config.yaml
n_layer: 13
n_head: 3
head_dim: 128
positions: "learned"
attn_scale: 0.0884
parallel_block: false
optimizer: "soap_variant"
lr: 0.0115
weight_decay: 0.0
lr_head: 0.00955
grad_clip: 2.0
decay_fraction: 1.0
steps: 3609
Each number is 500 + 40 x the weight over its row's rms, rounded and kept within 0 to 999. Layers, rows and columns count from 0. Numbers have three digits each. The size before them is the row's rms in percent of the matrix's.

# o: layer 5 attention output (transposed), 384x256, rms 0.0445, rows 268-320, columns 0-127
# v: layer 5 attention value, 384x256, rms 0.0359, rows 269-320, columns 0-127
o268 102:433481570505497455522568489509469527490414506521515490516436569458490445502466533508509521467516527458444507533549428521499491500602508482521477522467446429546434489500406540486451513571523506487497466431536503524547515559477456471502489467452527545470531561418420545499506540483547479442532534522477448546509542473476534565526503538507466540533538483504488514559510528502512507485571
v269 107:517448527537432520486491404570473462523422479562598481533495532477470562498460546535579567484424529484543577485487524498449466455476493499440499495505558446476475491464452569548492485529538530502577502543490517523444488444413500541502525553497549466524455469529530536467546563560468531505482558483507470537499480514452471522465462483476499507536527533544523548495533524493527405427569
o269 103:467524460503520524559520513533492512548528433439522526526459472519533468463455471474516484524523541563521528448474460439469426448474464477499478516440482522428491536553472507496502489382421508498530414514489509529492493526486433523448441448443553416556495521483515475565426503564546442485471466458498506504528423492553466530458485428579484468447458469493534551422507467474498505596540
v270 106:470529511456451480464528489539520485492588467478430484583492387491562528493521521462433507509557500481498481528531492530434561487444454469493542514491507474457426480540472517527525476476533488498538449497561480588500523479556496532476455429512524406493458488447546586516558496527562416480516472470556510467520387506406480518478553509485452554514473496572574489443451472494447454444498
o270 100:506511489586481526541490516610506486488494480532468503489511522469439421499434430508557486468538461432556541421550484482458551566521490565533496538569466508583482462462448526441496598520518491552566517399424489490552559506452473470482501451551565479506547529384529482454529543513505486508491499501443485489511575511471516522487449445537520552526500448549485510501501509444493468468477
v271 109:470411492446485519506462466425521513519461468574437510518549480526525543483417548511525466509462444510520514498513471529468535456536535499441550538535490534463469539486491482450531433472483486459478530507510429522525523475502508482529529532505496511498551499471484491474538442490493494553493497530461482515472545530515435411546554474464496536569504449492569500469506530491437391509522
o271 102:581500493572531520491506543490556427459494451489578455536425440570509426475567546521508448511547430479516531500464510467488496450485474449524460461526454534575523521543452473474441527464510443513518490479527511507491528559601475504545570548520512541452521521512438538502531456533502523529484533461526520496464518454496503512518537520538457418475526527469547532473479481460537483566471
v272 102:486462508548457540506503538482492506464477427570496497496516391495452468560551521485476522514532456539503511512539401546471560481562487498502470490545503580509419575549480469523525460516464551491509570571471377523500537488578450458478449501479524462507576498484492498556561492481498456541531429481481506551533400523458488485489506466531554547521514460445579481473454455448507546507456
o272 096:504526528469498495474628494521439512531542494529466536486514560518532494523562511524529466442532542457475527510515441470425579491468486518581518508506422471594461454469540528506441511505494492543534468522503504524489475515464523515522488484550517572515413513499505535548492477436451544461572466489519525445541510510541487487490534538534462550511452486507537468503583476566546468476498
v273 108:501554481564635454524579499477461499501461426503513498470535485446523476426484474435489497553485498542509509478520470491464499531478551454492500489484460450553532509501501464473543495483491524511447522496570428493516546514523452462488496550532493464545468499507443549478600473569518446504493568535538471518407554522538536554476531522548480446462546468508557529464478499521520500490507
o273 104:479510556499477468558468515497485580448462432534528558474539508544509489481445445576554504482498468415468461545493504485532519439520511530505486526503461497456520429524508440533470484507526535511546642466517592513510488484519474464563530455479517504463547536551509559533491553490531496520530428510489500497577463501506492421524501554554473491495388476496540552499480418450479513477466
v274 107:475496537557455533539492514492506474524523520482512497487448462536518513498469450511532555486472486529489477601525490465520530536522490418507421487427491475588503438508562534499471456533560529461533477476446501488482551458517478477474483502489485584518515474503515523530518535507458505495452536499462477546477440504500466508487555469464488515475474534551549469466543493443463515465556
o274 104:505504454461569530540496491502492558487540508576457497489544541503393504536450433499497509490552476472532471486528522506534446543540500545549493479480531435512434488461493540533497503571516572537446542468598416479469507546483562498535461470448466536531550562546447487434543550502463466528422475468497414517538540434476518560448516437480518526389530498442491516543452441524465449474512
v275 102:570450456538586444515481556496514475487526547499503567483580493473552507451468509525478537570438537503459538479486588466525429547533490448388526461482514520487521444533444506509582472482443536472550521469545532505481507471505628513507485520507499457460523413516603449531462451538457549485507515454518472515487545504530509472500448513480439495491546490443531485497490495353546485477481
o275 102:508569516478544548530464498505497529507518496478501541481508508501561500501475494602628607443505546482479446481489479533500514535472558502507500428476527478472446472499551481521492578471506599540504528543493424489471417477447482493544600488450437468493529561520517504474464557547505605516509456504525473566509509543508470567500425472507501503543529524573511501480518512512434497439441
v276 100:489506559458530499513527438563482525515536433553462578445510476531507557454494535445500610467548527562489443539542499522472526483526473560494483519459543491540465550474541520555495472431500489524579490523442515426452483464458513501454462512526511498474496496508514547533496510449416589497526504535490472477462516523483491415521540482463558555547457511527476528402473490499453479469543
o276 096:486535473509502544526528500544529456507539443439488493530473597476489475542522453486500512483545500508500544431424542481518522499527543460546437529564497429439513513443470572498529533560439513557484444553493450548528524591555599511547498527499489479479419441483483526521549555476600523556527494406496514469485529499531536522501461547521496529520495445528490533501430445481484483534558
v277 099:568501477511438453485500524471578426517534489503474530461560470534588479528561521536514491496521541526495436516445439451516489485570486520567507526444527456474461481509454494598562579433508481500476492524488514447470514491487516441448483571516497460493505485534481445521429512439401495490478517452539515563493564531505458494478478483479409476533512487429484518509498524450487492574455
o277 101:477487498535528485488533480542503505513472513449500476557460522555437494481530535538393517455441424555487505427533464521509508560457468518480541488534441488496540455536560580489451543476460550533513461503455465542501489451529600452472501540464458530493547491534483536504523450496539516450521507509481513487521563495484490531550492459436541543478509541489451556543529549549553544447485
v278 109:493463424498474498569610551472584462453522488563447510539491495482436514536508593532460448457543532498541513498516562390542491538495551485515537438436489531522569518516521530468568490483525462574478469551485453533492491469500558522455531467504518540461448482566532442567468540539547470522508562554485507478544559536471529491458564498537491546509572483529478469456528510467460540499404
o278 110:500510485485492474458504516521452534491508433468462515487522414514502536462499466463509514483467451480398543612576425600450493487520480490489399492543512528419532525518520492478439626428465499533494545453502585506473492480484428476467521551490479453509507495467465432495535521532509505535489475496502535504529521494477495578471543526509499451467518490479497476513440529495553557494481
v279 115:479588500510558562475442483508453516498589512507520490513531518453499504562535484445461512518455548558561544478537501462523523536459494479504471511481489536558508470546453500510465468483504501464501580491447452545523567539437453510506436512497572485458464430527437536536497498621552549528490577396448511488517438491505551542479475532484499542428490468431515532496461441433482458463500
o279 105:493533487505495510515508478489455514485489491442577512517571472454465512502485468470596515468549517457515490553500442473482533572574511479478499459516606482532449474536496466530434515481458463532506591551541588534443423468479488510555479462472557528536421536520494486487534446496441537437468469450575432505494507538476484529485423577477461444467491481555414511450483494490423467489488
v280 112:536422464469532592501513566474433422503481528529464506482464513455584581467534463481521501436497512555508528554557562581512464518438472485488431522481526535453545510477505502462475498495450530462501433532495444497554583485548482495444531530524422465493512491466512529475472427553476486586496459492486575536541471520532524528563523503519455526518555414503479602511537439520499493469455
o280 117:478528490534494501451488519539516458465482445539463518482455526466503524498478508542500601545519430474518514527572452497522515528459481441425483456531461367496452505544498494563503500436509469477575517440503500531404474470521487476496536460462503535567499500450525538503477507525480452474463448490522466450520479550434491516471490430438518457536500526559451520441441441483523497495509
v281 100:497539532630487504481460506484482481553439565473503477506494537498419558555462496484534496499465502424432516536502452492502465590470493525441446529446493577414466509519481470486527548532527505576444534505511545447546470526511520511589483546500532489504475478435533464523528525471571535404478494493527485474502518552507465528472489528556514549519478563519533552508477557549489517477511
o281 100:560524447497536439544517503545575537444517513493444435538490477445495475541488535509519462526526496495470495468508500520557534558476428528528485497541541541491557524464513546524525470554502504425516530496544511528468442454441504560512462570470535469532501488542574571515508516538502454445436463578445515600517485529477502502548495512439506546514547513525548514549561550485497556547541
v282 102:503488508524475402460457503496505401524496474455469506571501573497441486446524506581526536503535450482516566525488447385523428450500587542518476493498576451503470502537557464536496458576522475517495495485480404542494505522457559471520549493474492517576511550552472480408511515491589465512506491494487520498425476563445513438530458482497511390536425520552518488476520521488512487565465
o282 102:455545433490474490432529509470585517501480503484467569482483507573638507564536498463482386501523512560493452515513467501573544539490488491493543521489430571568565519468482579467436550459485556492467423503497479554456530467534489448485468520537549455493487502517453524530503495508550549526500490505506532510472554476539565485509565522516560478510495501462534498556475468512482431544497
v283 108:525455483526526479522435448467517510501497477447557474519552594484506520496573557545499542510500606526562545444491545397513543508473551492468482547497494477445474444486387529526520572488489486507476495491623547434499504548404531467521517492545474515465507521546493518462469489525510511421542518518506478461503527476496536524516540478528551566471504545535509536546565576481438564502480
o283 098:406483411469579478499490481470464554449554529488582510459489469512505531520464524438444481536451448484514542531493457462515453467484466538522509536524501447486565462494496455540578527492508447513492392493444450462456573384437502522470477511417543480481505517500488507492512478509473515526501568497526499585517430448547512527537445515570498451472476508527506573453520462443529491541543
v284 116:502517473460436515486522455581535563462527466596478580479542527546534479461525513477460513459505499604507466475539504546497559421482454476527465533566516458486488502482540496485448454519492524459529558575517575572405500516484414430441476504525432486506565503534514449526480461479453505587484423480530468494592483534489536489505529506444510477561503515475479513506450539511490513478477
o284 109:507542523566421547486485622452470472510532464509458479526530481447521412467505476502448595475475524493505550445509476497440514513567586542513485546548473507512506445498507551520526534506587496486460509514427423453498533502481468511523441498522460548426373473506513526474474520455536555469538491467534545489508514458512577573550431495570530572497507487525493550514468514524515526502454
v285 105:542474527558568541436498531494539486471438517546461483517396586469509499444462526423533563443539531544551505552532438549550525455461490542524475518573514505473515443466474499454488554518498476493460463393475459493524464498448495436539516400560503483564559504513471588520537526513458527493490524430553473505517546488562516527551539496489505545440459545513525503545486526566482507439487
o285 100:524474495515581396503482461493533445493484538495545422486503488445507479559493490484455475543501530467476465546514568515506513495530514565488504505532537456483558519487506563601594513470505449527503473473504463552516489476564441528521496534513429529540394471438560583491498525541476515512495484497489529470518431586544451514430527636550546499483487475437520488497437469512493530546483
v286 119:468612542549514410519536557460596404509581515525462509559542513566466498504477479525519497518530534541441563462521424613486517519481489536484550525478433455497491465577498494513516492495513469466469516528483520503427485518525599500579575512504438603488539437481468554521510477514573527473436568508515543452537524452559467537559485547517494515494511404490487497514456544518524509524487
o286 106:460547523546454530483525507500470501463521527518490492493502543494503509567552499431467522475417482423556511520457471527505518490469561565505518531524491516468445460550505466411488446499471491488483520485480501532568544431440494455437477522519508464525498463534462470480500531522472526515489465493524544521492494539547528533415494544500488527526615532411489433388537498473417454566490
v287 111:507484520427440533448528568470461533566466514519594437524440593517444515531482523481524482532480587460558533492489528455521507458518478528520482552556428457451514461473503536488501509526479484472497469499545519488492531557503529413548420532585553532431441471561487468450485526476542525478451552470450518525558511449469587518456483456435562563530471470492459500453531537470486502481451
o287 112:433489495440531460474524476513589504447501548482496460484567442566526529500432512511506520543502519511470456539576493496486476522574472519528479483509592516511494488568530533476547499546554504552516590546454563558473434473519470529550527525492493473510472566473533547549465517529509442452532547498559526453446435559519501545473518551512502450495526508503492472407496509455604531511536
v288 119:552562540495487545473543515403525485523478523491537443502507489544504506513480438545544560475480516524511527485478469461494499502484566491494461471456405524513516451471538548509456498520561527491562433449532494453484473459517398464516508519480516477535522544530478465421499487521478583461484456546500494510478468421499496509546536484466532506471507491469557518515554558511543467522627
o288 106:480505565448457485563540380490490475548493464594524584484508515539506574534500568472464553527483432439528471430449485445532486525551485430492512567440524529485498467530487541522563449546545499430465486450571479556506510550516521525449504505437484515520528490525530585545560514525501408465479451532528470491430469561489465499455474497492450394433471423452564500454531464500555539526554
v289 093:444483431585467386476470466477488463511502480495507518558546488506447515513504451477549444475497498433470502545463540623479503489482465499541538429503535423538438459508476471607511479522490461523481453520460506486459552485495512477603517488485528521500502517472565504542499462507497557444512523470513583520483500480589532535572403546451531491537529435518485491500552506530573451518491
o289 091:470492502479452444459478398530429545519496479462488486511518532525503408401478489525494508487507461530455503463511497538480553528478485544511560427472483522617443495487520515490531466489481468490527469470510540445504514459445538502461486561382501521449506470598459575428481518459542441520437489515443505507536519485513542537472524425505514433552513566491575503525511593495488519555516
v290 098:401520468523450511591521554517555490454537459508486499471567495520501515487495442460515516568495452456425494508534490523483543556524501498493463473490457480492468521558540548488547481495486502526498493491453469480451434453528513466477503448507461466452491464500570514511456511382421517496542474577513499480484518537525395476569563452463510454437532431490484543469487526544526510532521
o290 101:509583475568522457460511496490476523553444470511484470487504601546498487531469455467544578534590464491440517521467539507480489499460503391427563467612552449449474477521513527458420538536463459467468504421466486506496486553597535516517462539461537493521513513526442526503473543537500491502493498493451493467523430454510526520466524530500491474510503493486519509549458539495570526482474
v291 105:421520536419467447571490516542474436447580446480483501500491535474476510491552475505535508505509532428550435501526487481511514491543506492448456509487510504523501489460527501521475544510482431496457490531447496527444507459421502575531481467527497538530436488465472528526471531542516529467507482442540516472489519445556544522555522487482495551561603560578435479499464463532496506462534
o291 106:546516400535466514491471503501490487519560559462467515540525484491487545543483516518480456474556429516533612541460541480532507482482526450479525495548568585473497497421544554521499507494482468436467530466457450439457542576473502450554506541454502469524477467523503424475436494494477475566592475427467521487494487524486506517442560532486483504453502493506523483489528476480434557569527
v292 112:535468458546534549494483505579498540506446477503521553513525531440516477509515529491489548506415526519490521498546459509492449477616414502468501496497490434524489520526530509449547462437508547477521517526538506480553461508494496432500470605453487519455473473438496407475483438492426512524469490567515433473491581493560515504506388558511476551437424509534484506525483419490525504498501
o292 104:506514516453516489512486516511465429386532551419544515420553561527552464547446488495489516536484471551521557541470492482572504480504537534480499451495552486509483476527508460541501451570477567507462528502472501517507454521496573531565509485537555547498543480506490450518489540375498598483546477483513502511479491517511482519568408572533569500467512562572475487474507568523512437492477
v293 111:494519495491520419439521458427481445550389495470422550537525483482512516463479450440489553449519518434445505536516585507490506566526439518443505426483539541450510437530553440505554585536504494504474510488498458462525479462543511550494531464479558505589527520464484509554508514506456448478596568490496473499528463555492520542490426513528525528501540474507490477533465545507555404528471
o293 103:516511495492527459611556509472534501485544465502474498547403468456502500494489460526496422467472547544442484439424574542489481561515423434477481525418493506512519565515552531445508563393411507484533526446541503573587473518491490464509504477437507513482506432513490590451458434504526525497444442524500481543531488521463442493486523466475519525516553505541446447458463494434415477506515
v294 099:556446507524502538466465506496484524510414515519511503507471575527489450544468483590497493479488448571540510495461539534504500480506500530462486442515428522496561528497509486529495544408524507428461428471596547521557487486487491463504454538552529467573547523541573517455500430451493502494428477492476449578467560474614581504518515491552536516475493514458546505466520498428495458503523
o294 101:508441537489493504446561538453528516510465454555493455493506442491471509464513539525498545545450436511461423495476458502503445514478489565453519493485520416467508505503462528556566491501552562496440443493498474496430526512523436439550493606524459542484412533471482470504480496423521523525452522521454427486442429512469458438575460445414476588472459571516504559535480486500505510531552
v295 114:483530571540413509511525565500547470571441441533464444573428497562564563510496507416448484468508471485487492490523479620484480525397488477534532541527494426500503525469501559521494448436543492553502474523536465528466490532572447517498451452479503490473503521473471508478509492492445535491455439536540534508469484531532491513391523501482470543539494485454594458515460452502512479415483
o295 105:489539545480410485516503485546511476570463439463489501559527473425449454450526526517522468482553477520502600492520569506460579448501526567502512593529454444521414533499484555433526513537496545475529473462439573516558410530479463423480522488505503515577494531463502545492534493510540423521462553571494450512532545521468460525519493460511519498497533528494510510477536490420449494512524
v296 097:433502441494463550464472496557603462491569527459467495555483491528567577501475465495546510458553475495445498482488450515541456482504500525549566457450487496546574461429544511450493496538490476486555477542522479495584424496535482578478550472460515535468465543534505522607527514513526529519522569524571489476506481432496446467502442459477382602494524529452602472478479512494451544467515
o296 099:536511445441463483504515467490517432525493577519496500517541471431440458521512457525515457476470509556481524508587472498478520538528582527577510495458497557467478501519490471495549446498506441577517525470492498521535534578476425514512516524463537507558519528497475468537472501559546602530453525514436500518408590567584589521460497429424519558488550463468525493499538471471480509475469
v297 113:483457560439408553559450480483483559568431506502520476457486462461470546520493473493443558485474505468528526558560481543457527530514542522480445514540470502468553503517528495446479449499496561514559547491466503486450528580554497533527506482550490413545500519526505525531495594485420472520513504500481481549544459479488440515465560491496487496523448516480471477460523562511510562475547
o297 105:486498492540554495505519508531420486471456472524431549525507481527521523451531472467502509499620499498521470541518573466499541519571484443550480512530476446499482567487488515456514500468490527500463498497586438536492514488578499479466462528560527519485453564419516526542511541549567422457472505492545461547504449450435563465407470489489500476515505517485553557541535495470502466547449
v298 105:468469409527542556493515493571566472496526468413518550502501526421518490493438516532543456539461454516515514492499522525534511406517568468487537416493489429477472444461471480579494478465543509496566489484571505473536484430434468525485599564447476515470508488515526595524492474522525560546522529462521474505447468512508507499485484524457449545528518512514441572445457534519466465516486
o298 101:577526417455502526524490454515502441534492496524517441516434464460499495399525560508483529518437502498540479480502389412509455491482494540514456464495502520442554467530509410523466461504436465558578523508492507500486580437443544514557426513427514455609512488493387510426472564430444500596481521444429451451490508516529500576506497461506522404465494478516562498499523522471561496506550
v299 099:466438521484566492462480461499404456526480505438476543536457546452523448434502483473461613475454492521465538492580481540449495462500499504538521465523562470503479455455538438545595553455550406498491536487478551525518504550475559497477512478468468506550526485486504490512511458532545400532483515442536454538442535546459504479547402519487516491479500569498509489515498504460574482536456
o299 097:425513480594550511451485536542596455491478515534507495491533499500493446476422551502519415417497476463463473492405426471542518483444538561455462434512449437512549554462558509435492519471512533510493511496541443469503484432522462480570481428553468508484467457489513552425451486539507588529514515476454527523524523480518474505530489520526493486449458463522474512505547472497484443567579
v300 111:496548527511515419436467410537461546491528476555486526504516543523465477434476465508563485507462509467556456492578511495470535478529540524501507456522567412519475473454494519453461573460525486499544529570524575501462510483477581483508484584503466550529506453553560484461463563492489543456491480511527471582460509534558517465583511469515503501459483519508447512467574470507465519536456
o300 103:575504517447473543522536501588526533474486524459498529440474524573578519494523514523482535518534520583484501455501536441468536518494519429528601525533525466511546497485487503498524494499558477576473506489532520508474546509547517525463454531431556506486505521548469468495505505484531502538542542439560461496514517482455545502508391570489492496479571465557545479478513475523527540504562
v301 099:469522484468474513507460552489494530470517478595461473505516467454522485550532525501526515460518563532485466568551413528558463500456468569482498577586453514481551514503527513454513478513510397466458506531484539492464526527544480494486475514546523480549470467487560500521490460503499482504578462500472519477495538597543449553524505522544542448483450536434502439457497474491486538526506
o301 096:498484477687519442525558485501567487458470446490429512487514505559420568487534524492477484481484525514507475450516508479451503473515446531530455448520546496511550494457481473501561563509535541486511564489496589440468480508523523571508521433519488500506447484451483501446559493516517550468530528560486479425541472493520495469435500566430424474507504506524517504506495547460452513468383
v302 105:518505499523554485442496527537513469566496470472511537457493468461520492476469523522450512550443498467460476501412474550511419535459485487449524538492526490522539502511457501476503516488436477439560486426464450520549532494546443552468530460511462504548492478473503521575589508494504551487540454553518465515514481587489532595560409546525468515492532551531482453460487395455508468491482
o302 096:498484470536477487516567510483497493553524462444511503451494518523469495532444468588501508540464530500532529516498541477543506481518502484481540471532497457518462550534528542577521491469484485453540500522504484468584523562480518461498480523532524554488483458472440486542454543458458591492528486502523552474467584523511473471470483545495533464563472509512464526488493473448491527485531
v303 108:429468541428452528484529549443558476508474445533477514541446462501520510484505501479507443525530453520451596583533466511514556468440508533525552533527517560563466539475548522483548483561573497568472482537513475547504485469492465441487474497552517514565481520459481523500538488511597503473500449534538459472562464447487413535487657468487439467598444511500571501513493506589524525480481
o303 103:489480507643462509475497517511541491523486506576463513492528560489392493487476540449478478542566542416489447487479437519468533456441444470569460545499483475481516507474454482490491507514552471433526539417408550531499543461585450565536484469533510551527497554522497501502501492510515525511451496517481566507533527499505458480472563459477552506489484412479490564432547513514525507481466
v304 111:487534497433526498564590533484433536544523497535492500576513504470497541531489446494470578431445476486526462465465452528458519444523529469452449556514502509526462514576503463524419528543479449495464529500496432467502500534533480473462527469470543485512478418517445432445539430471493492467549474434468514425539521428589546552531488516440536500513498497501441576510474518545475560519529
o304 110:502545491551494551449510562459521438463449484492502522451480505500553522544467518535502558540519448522524482500436518412485514472536560446492433514474578500537494464467480560455508456424517418493553517495510583537458451505554470513569488446455523478444503427496438628476525525553486470380490545537476561451512507481530525477408514493451511470461527499475503457466467452513488530492451
v305 101:542509460492530497539549487462564530516432535473520512440582511504539489437539514471573503467438454506523488539470417516527578433506489488529486505492537526494501501477564499458494556480502438519427496531508479511503488488445489560561478450462425490506518477492540485482429493441517430475444442465546456458490552551532507514457561507524530459556508513540517520502404526575536593479474
o305 100:573524597457467506456486514528519535485523540487459459501419469479440456441521512579429481573475487515425443450512485497472585539461556435475538609564404484439483484462574497458503477424476466523444566516493496503561474478504479526510550520619522540490497465493463503480586498565480437489501547534459497555501526417583511441497478542545502549489486464463525516488492473492431509517512
v306 106:544518457493542538442548451487491452460525470560466473521578493534495530477425501456523548531494493541488528477438524534453435507501567511402518433449516470521546553508450502496518470517516535474488494507483531483525477450468514460497508487433455479499525524523545516529563519474389578511529474510495542572462641546569520511504495453486486504521454528523552452514556484518550467556481
o306 096:557483560463530468462532523497435490588529490473538397501424548525597560530489487485509588505448476572460463415484511533546542515490510450523523481534465549516483508467442542532537478490460603486399454521474463552468518526481499526498489534503497485509503410587460537510500420475518599543461441453511494497522565528502531544456501456541452495538514465529517466597521508500595553534548
v307 104:484484412581524461450488473532499468478416450483531490416528469455423510487515490519496469498482561509489549471462514483509449518516536502500482501558517496551568469570464458565533506504511536472526489501522460508546488471571546449461524507493539506528519527514528454512483525498532516463452556498486349476481473505544530505571383553514563451555483542527499543465542476442503473473561
o307 100:474448567436505528512481499561531494537485483495468464480522484602488564464455490525503532462532488463469483494549470529638450501546467535522639525432534471547507523529504576467466527461500490474518550488485465497564498509441501527504552536412537494503503522518488463569419503475531530493585486535546523524512476472509568504458489519427521523523525522441513470477500460468509548502542
v308 098:417560554490484489466476510466498553473566491522504455531457525527530509473499503496515514494533512395528535434589514419448526525456524510533536525528535523514469443519469490509536491518491507487480464425545468497498523478531535519462535454487558497561449479497436552458509463493452500470479460554543475474434481459434495492460550450536494493460559503514503434483467501517510474454536
o308 093:487479472495490470526548491463538495538493545505497513407503457466506458485481496435581440461524467563547463555586472556497575537474460439541527557491514477584537543523507472518509486509496559586515514494485478554479502506550497484470510381485471474513524541493497538461505426546464517493480511500512505498500509517477482457511502589492426521459503442523528554513531487579493457491506
v309 099:486561442500388565513517510496493495430487509429529500445545560494515429504520466543529491566592467477519491543528416475498545500441470457535493514594430485543438428558520496531550511522529550430523520439544503441459488549502488455493475474538461588495511506565498561549509469531466546458505512541443539441473463526525512515570515548519488552513476407505487434433466455463462503535472
o309 096:407502463506522461488527517541502499533537511449522516509526501490480466507526510471484500546453533551510441542494545484503467501532504575421514493546601474484544468548500450489490492573606468518439589483474457523500503440458540462384438504462535501531526524477421487411523499479506464557504449489480498446496388497505599484457459478503477529509497491504525587538461530525523524434519
v310 108:485525513561495454486516526473567493507576477454500458543492460513596479455449505456494499507543467482457507447486449557534526485530527484487578489507540493524470420516555524475483496485426493494576482481447442542519532544479493527588540481463476469562502538452502583470448511423541534518519471510464493429491489514510466544478465488519466379451469502539442455523490486648532523570498
o310 101:479523520494479516442483463509518444512502565501472517492502496545498503537521519478514551421510529507522428492522522463481497452528500536546485529490475577475480519455535425493517495517462476596513515503469491560559587480516495488531505461557561436450500455556522523465499534545449505530513462469508452477451560492576531441472578543543527505537586508425495460533586564526393488447440
v311 103:485509424534478543487515441466483477514521460505510507536532492572500474490529538501503527458599482508509505526471441459457472526449542498516485470544453547574453480568488445540534483496500435487531558509513414497532480513466475537507509547478567525462478537489502573512478476518553489534580482488483462452527411529452477545468512484499574520497554473487501523472500454443536474519459
o311 098:372477519500494522442527562544527579557538444486547534531448456473447559522551494564497460522458544558476513450560473517499481504507467461476515488527475502525511468528504486489487564450460462511512481580502525546470550422466524520475501468477484466489439494493486433549578573500510446542502491483461533411534566500521512524499505427528531510514439499508503495432459493466459483497499
v312 105:595508483583457519497434439506550512503392476486510488485518496519547492458463524516510460463507543497526409469508473468531513503547545512496454518421422477578508556552503539477483487467488473488569529438522518470456511520484452518537476530500530470492487542478543458436542481491521526493525491511465426498484519551493450507477437532504500417461475517453479504504504505446568439508513
o312 102:439410428499553529505419475503469513564506491510555466489542490529486529477507521488463529460512457524498474507558448545487431530472525438432508435469495512488431508396522535508456527494558575429470495546522499530477459531497560569447511522550483467478475545485516489617497529547497473484494485537508462495496506417503504508447430513526490512492520513514536495501535502458444495567433
v313 105:539482472541557426576439475567488565548548528472536500499393507541511496462488464548475525503500428485472498463470473522484443421470475537476457495511513427465471548522448544510492562463460466456517495533541504484544470539462555554528535500548480518469473479521496471503614553559481497518484518439537436512529512421471501479507528552447524484444548518566507443506446444502445527493526
o313 097:469456416460499523482496524479431496540508588501554487500526452488478482510531505476521521542528461556527538538450460430482536421459536561574569454439484532554460565511524436527480471547502398466590451532467496475406458502478459480463605531582480515488560423441435466460529582537533527508525560493461490514464493479526507499502390565478502539505532469471539424500497474555561537510477
v314 109:489451538556493562476462523505505496466423566513501486491464497509526526471471500484536488514501524534492488502519475524499534546455505538528504508449431456461535465508516502436533508527508424471504432552561515441547454467530492502521459519521548509501492477461505473488531482509430542519541469474478520501514479465481442475558556464495499541488540507534482542483561532483440454500480
o314 114:543458464556489558563520540553519529472525522546507397503517569509453462521522510446439461617455464412519556549449523471483504462528500562521451471552543497516480521536519611524495474512487558529536378441470575493485509500511479459461543503512505459465503564504520572585468503465556537430480526502438447510498498531524509515474467487475499506483501521463487529494489455453522617574400
v315 109:504468519444471508502499486493481489544492534460555415453486500464579513522464537538414511469499599503571494512502553433471486422575552509537483431437545516464487544455424546517527550514490456433535484567486510505454500473464494493538489461527522489488404420501567491486553492530530504531442542542512558496489533465484534462501567530508464535539497512495464420557485503541534494492548
o315 105:488487498530480496574512454540512452493450523513560548501557479458501537508478526388545506478576485470555528479488509532480495464480445546492496490475511597416508576501480565536500455499477528549445463518521482456467464507545517542511544478465419479473515502490514446543490511510467525434500488510515522509505510433511513448451507447546502475510496460478518470569518524513520510538538
v316 105:491507557511438528453457479473467430496572494500403488597504520512462520492534484495462463463520544496436532545539467498532468576475480488528509550462493491540421536502523436488551468489569473469550534484487465513470437478486542444529515434492471541478457489501539515507510504457489434475489516534511462405488490474537503594458526505436489523459342518458534578446570553443476492438483
o316 101:511533472576547579502496419507533489513469496505499538461532529468542492515521478454433512549567568486476505500548526512496430429512519533554546487542547517566593525457509564483444456564467470484422536454475468543529476501440484539486484440440477540484451480514502511471517565533472527477429531436457489516509502509537574558466463413483542587504468467474496449502505477517541409537474
v317 104:528506443407564503563492476536476530480526475533538468410437485496437472494564561558536461527511563507514446473538501441475582501539470503508543553539521523497527582504486561518514519493522547509503511528512507496503519502491573504410487493523532506402502426505502517561539474526514491479552413512514533465510484461419552430464485468575533500572516539522431498498483512485467515525554
o317 098:542445490469525549582576519541502545449468451457553529480492534527438515446506532452473467517503497570560579488463483515457452456436546571496529487492540535562564480467542455587505515451510483451468562573428502478448453546554571527454557520509463421510537520452508413516472488524490466452527545496540537487478500542460489520506508564547399484485453541528539490472491464461490547476492
v318 102:572508572521471435397555496524464536504551473567485531510537542499524543453560510511539465533518486412475488553565491475610444526476429465537514495514476497482432538534497556475444497499507455542505600472429489514467516501538497539514487544468470529482526500503540412487453565503524530494462526497495465532478467457467498472438514518508507534504429527495510462579474467506457538497499
o318 102:497458551456504482523489424606537444481528553456483422462498492589475528591454495498493476452531493494429557455555465497474533509510488437523490429512516415575508579471580524473506514463537555496497493479580446533559432522469466519516515507554497546483542469503557515436515459567451516519515527509541557511450554533524480504546439478504485536464482435537632452462472440498525500498505
v319 107:556501530504487438584450445550565502524518496396469454540508396512450521518495513489433420544481544455498461480413602451479429582463523558534537366534576478536524503531521518490439491507499482525435553522472543553576519555484427499530494548439476474481500476487551479557527536494486447479528516502486486594480524544457477546493484531558546451447503521534467477514475513532486499505501
o319 106:498445475586473451478583477426467517545514472470520547534547539534481521507522446519485432476472469461423504553509503614411473548568496551493477562435480500510479481477446482501505535481451528480514576507511514489535556542503507497516510579589518462469468469507494422498412455478503507459508538529464433577543538473483468466494515451521518431507493459547470456543582525548558527463533
v320 109:515569509442495443479509494460549491532528471561388548538450524477486491497571460559464439477536560555465535490479512490488470541551431423501468519551537467500504524586489531480492505496474498524460556511484446555489470550583488525485451470435451532504534452475481419493455495458495545433500459556534511557519518574498528518556429554540538492446554517458484459513520491486495550494435
o320 105:520487466452544442488500518450466454542504416517498525403537544457527454480489534495471498468506518509467546550525493538479553460485505486500500543523542489538415521519555475456490549513435547456468501519521471454467454397391489523420512501523454560502462535484531513531448458481475468452497500550522517509502503517532476571529446552500451592611559517545567484571492455486569472481476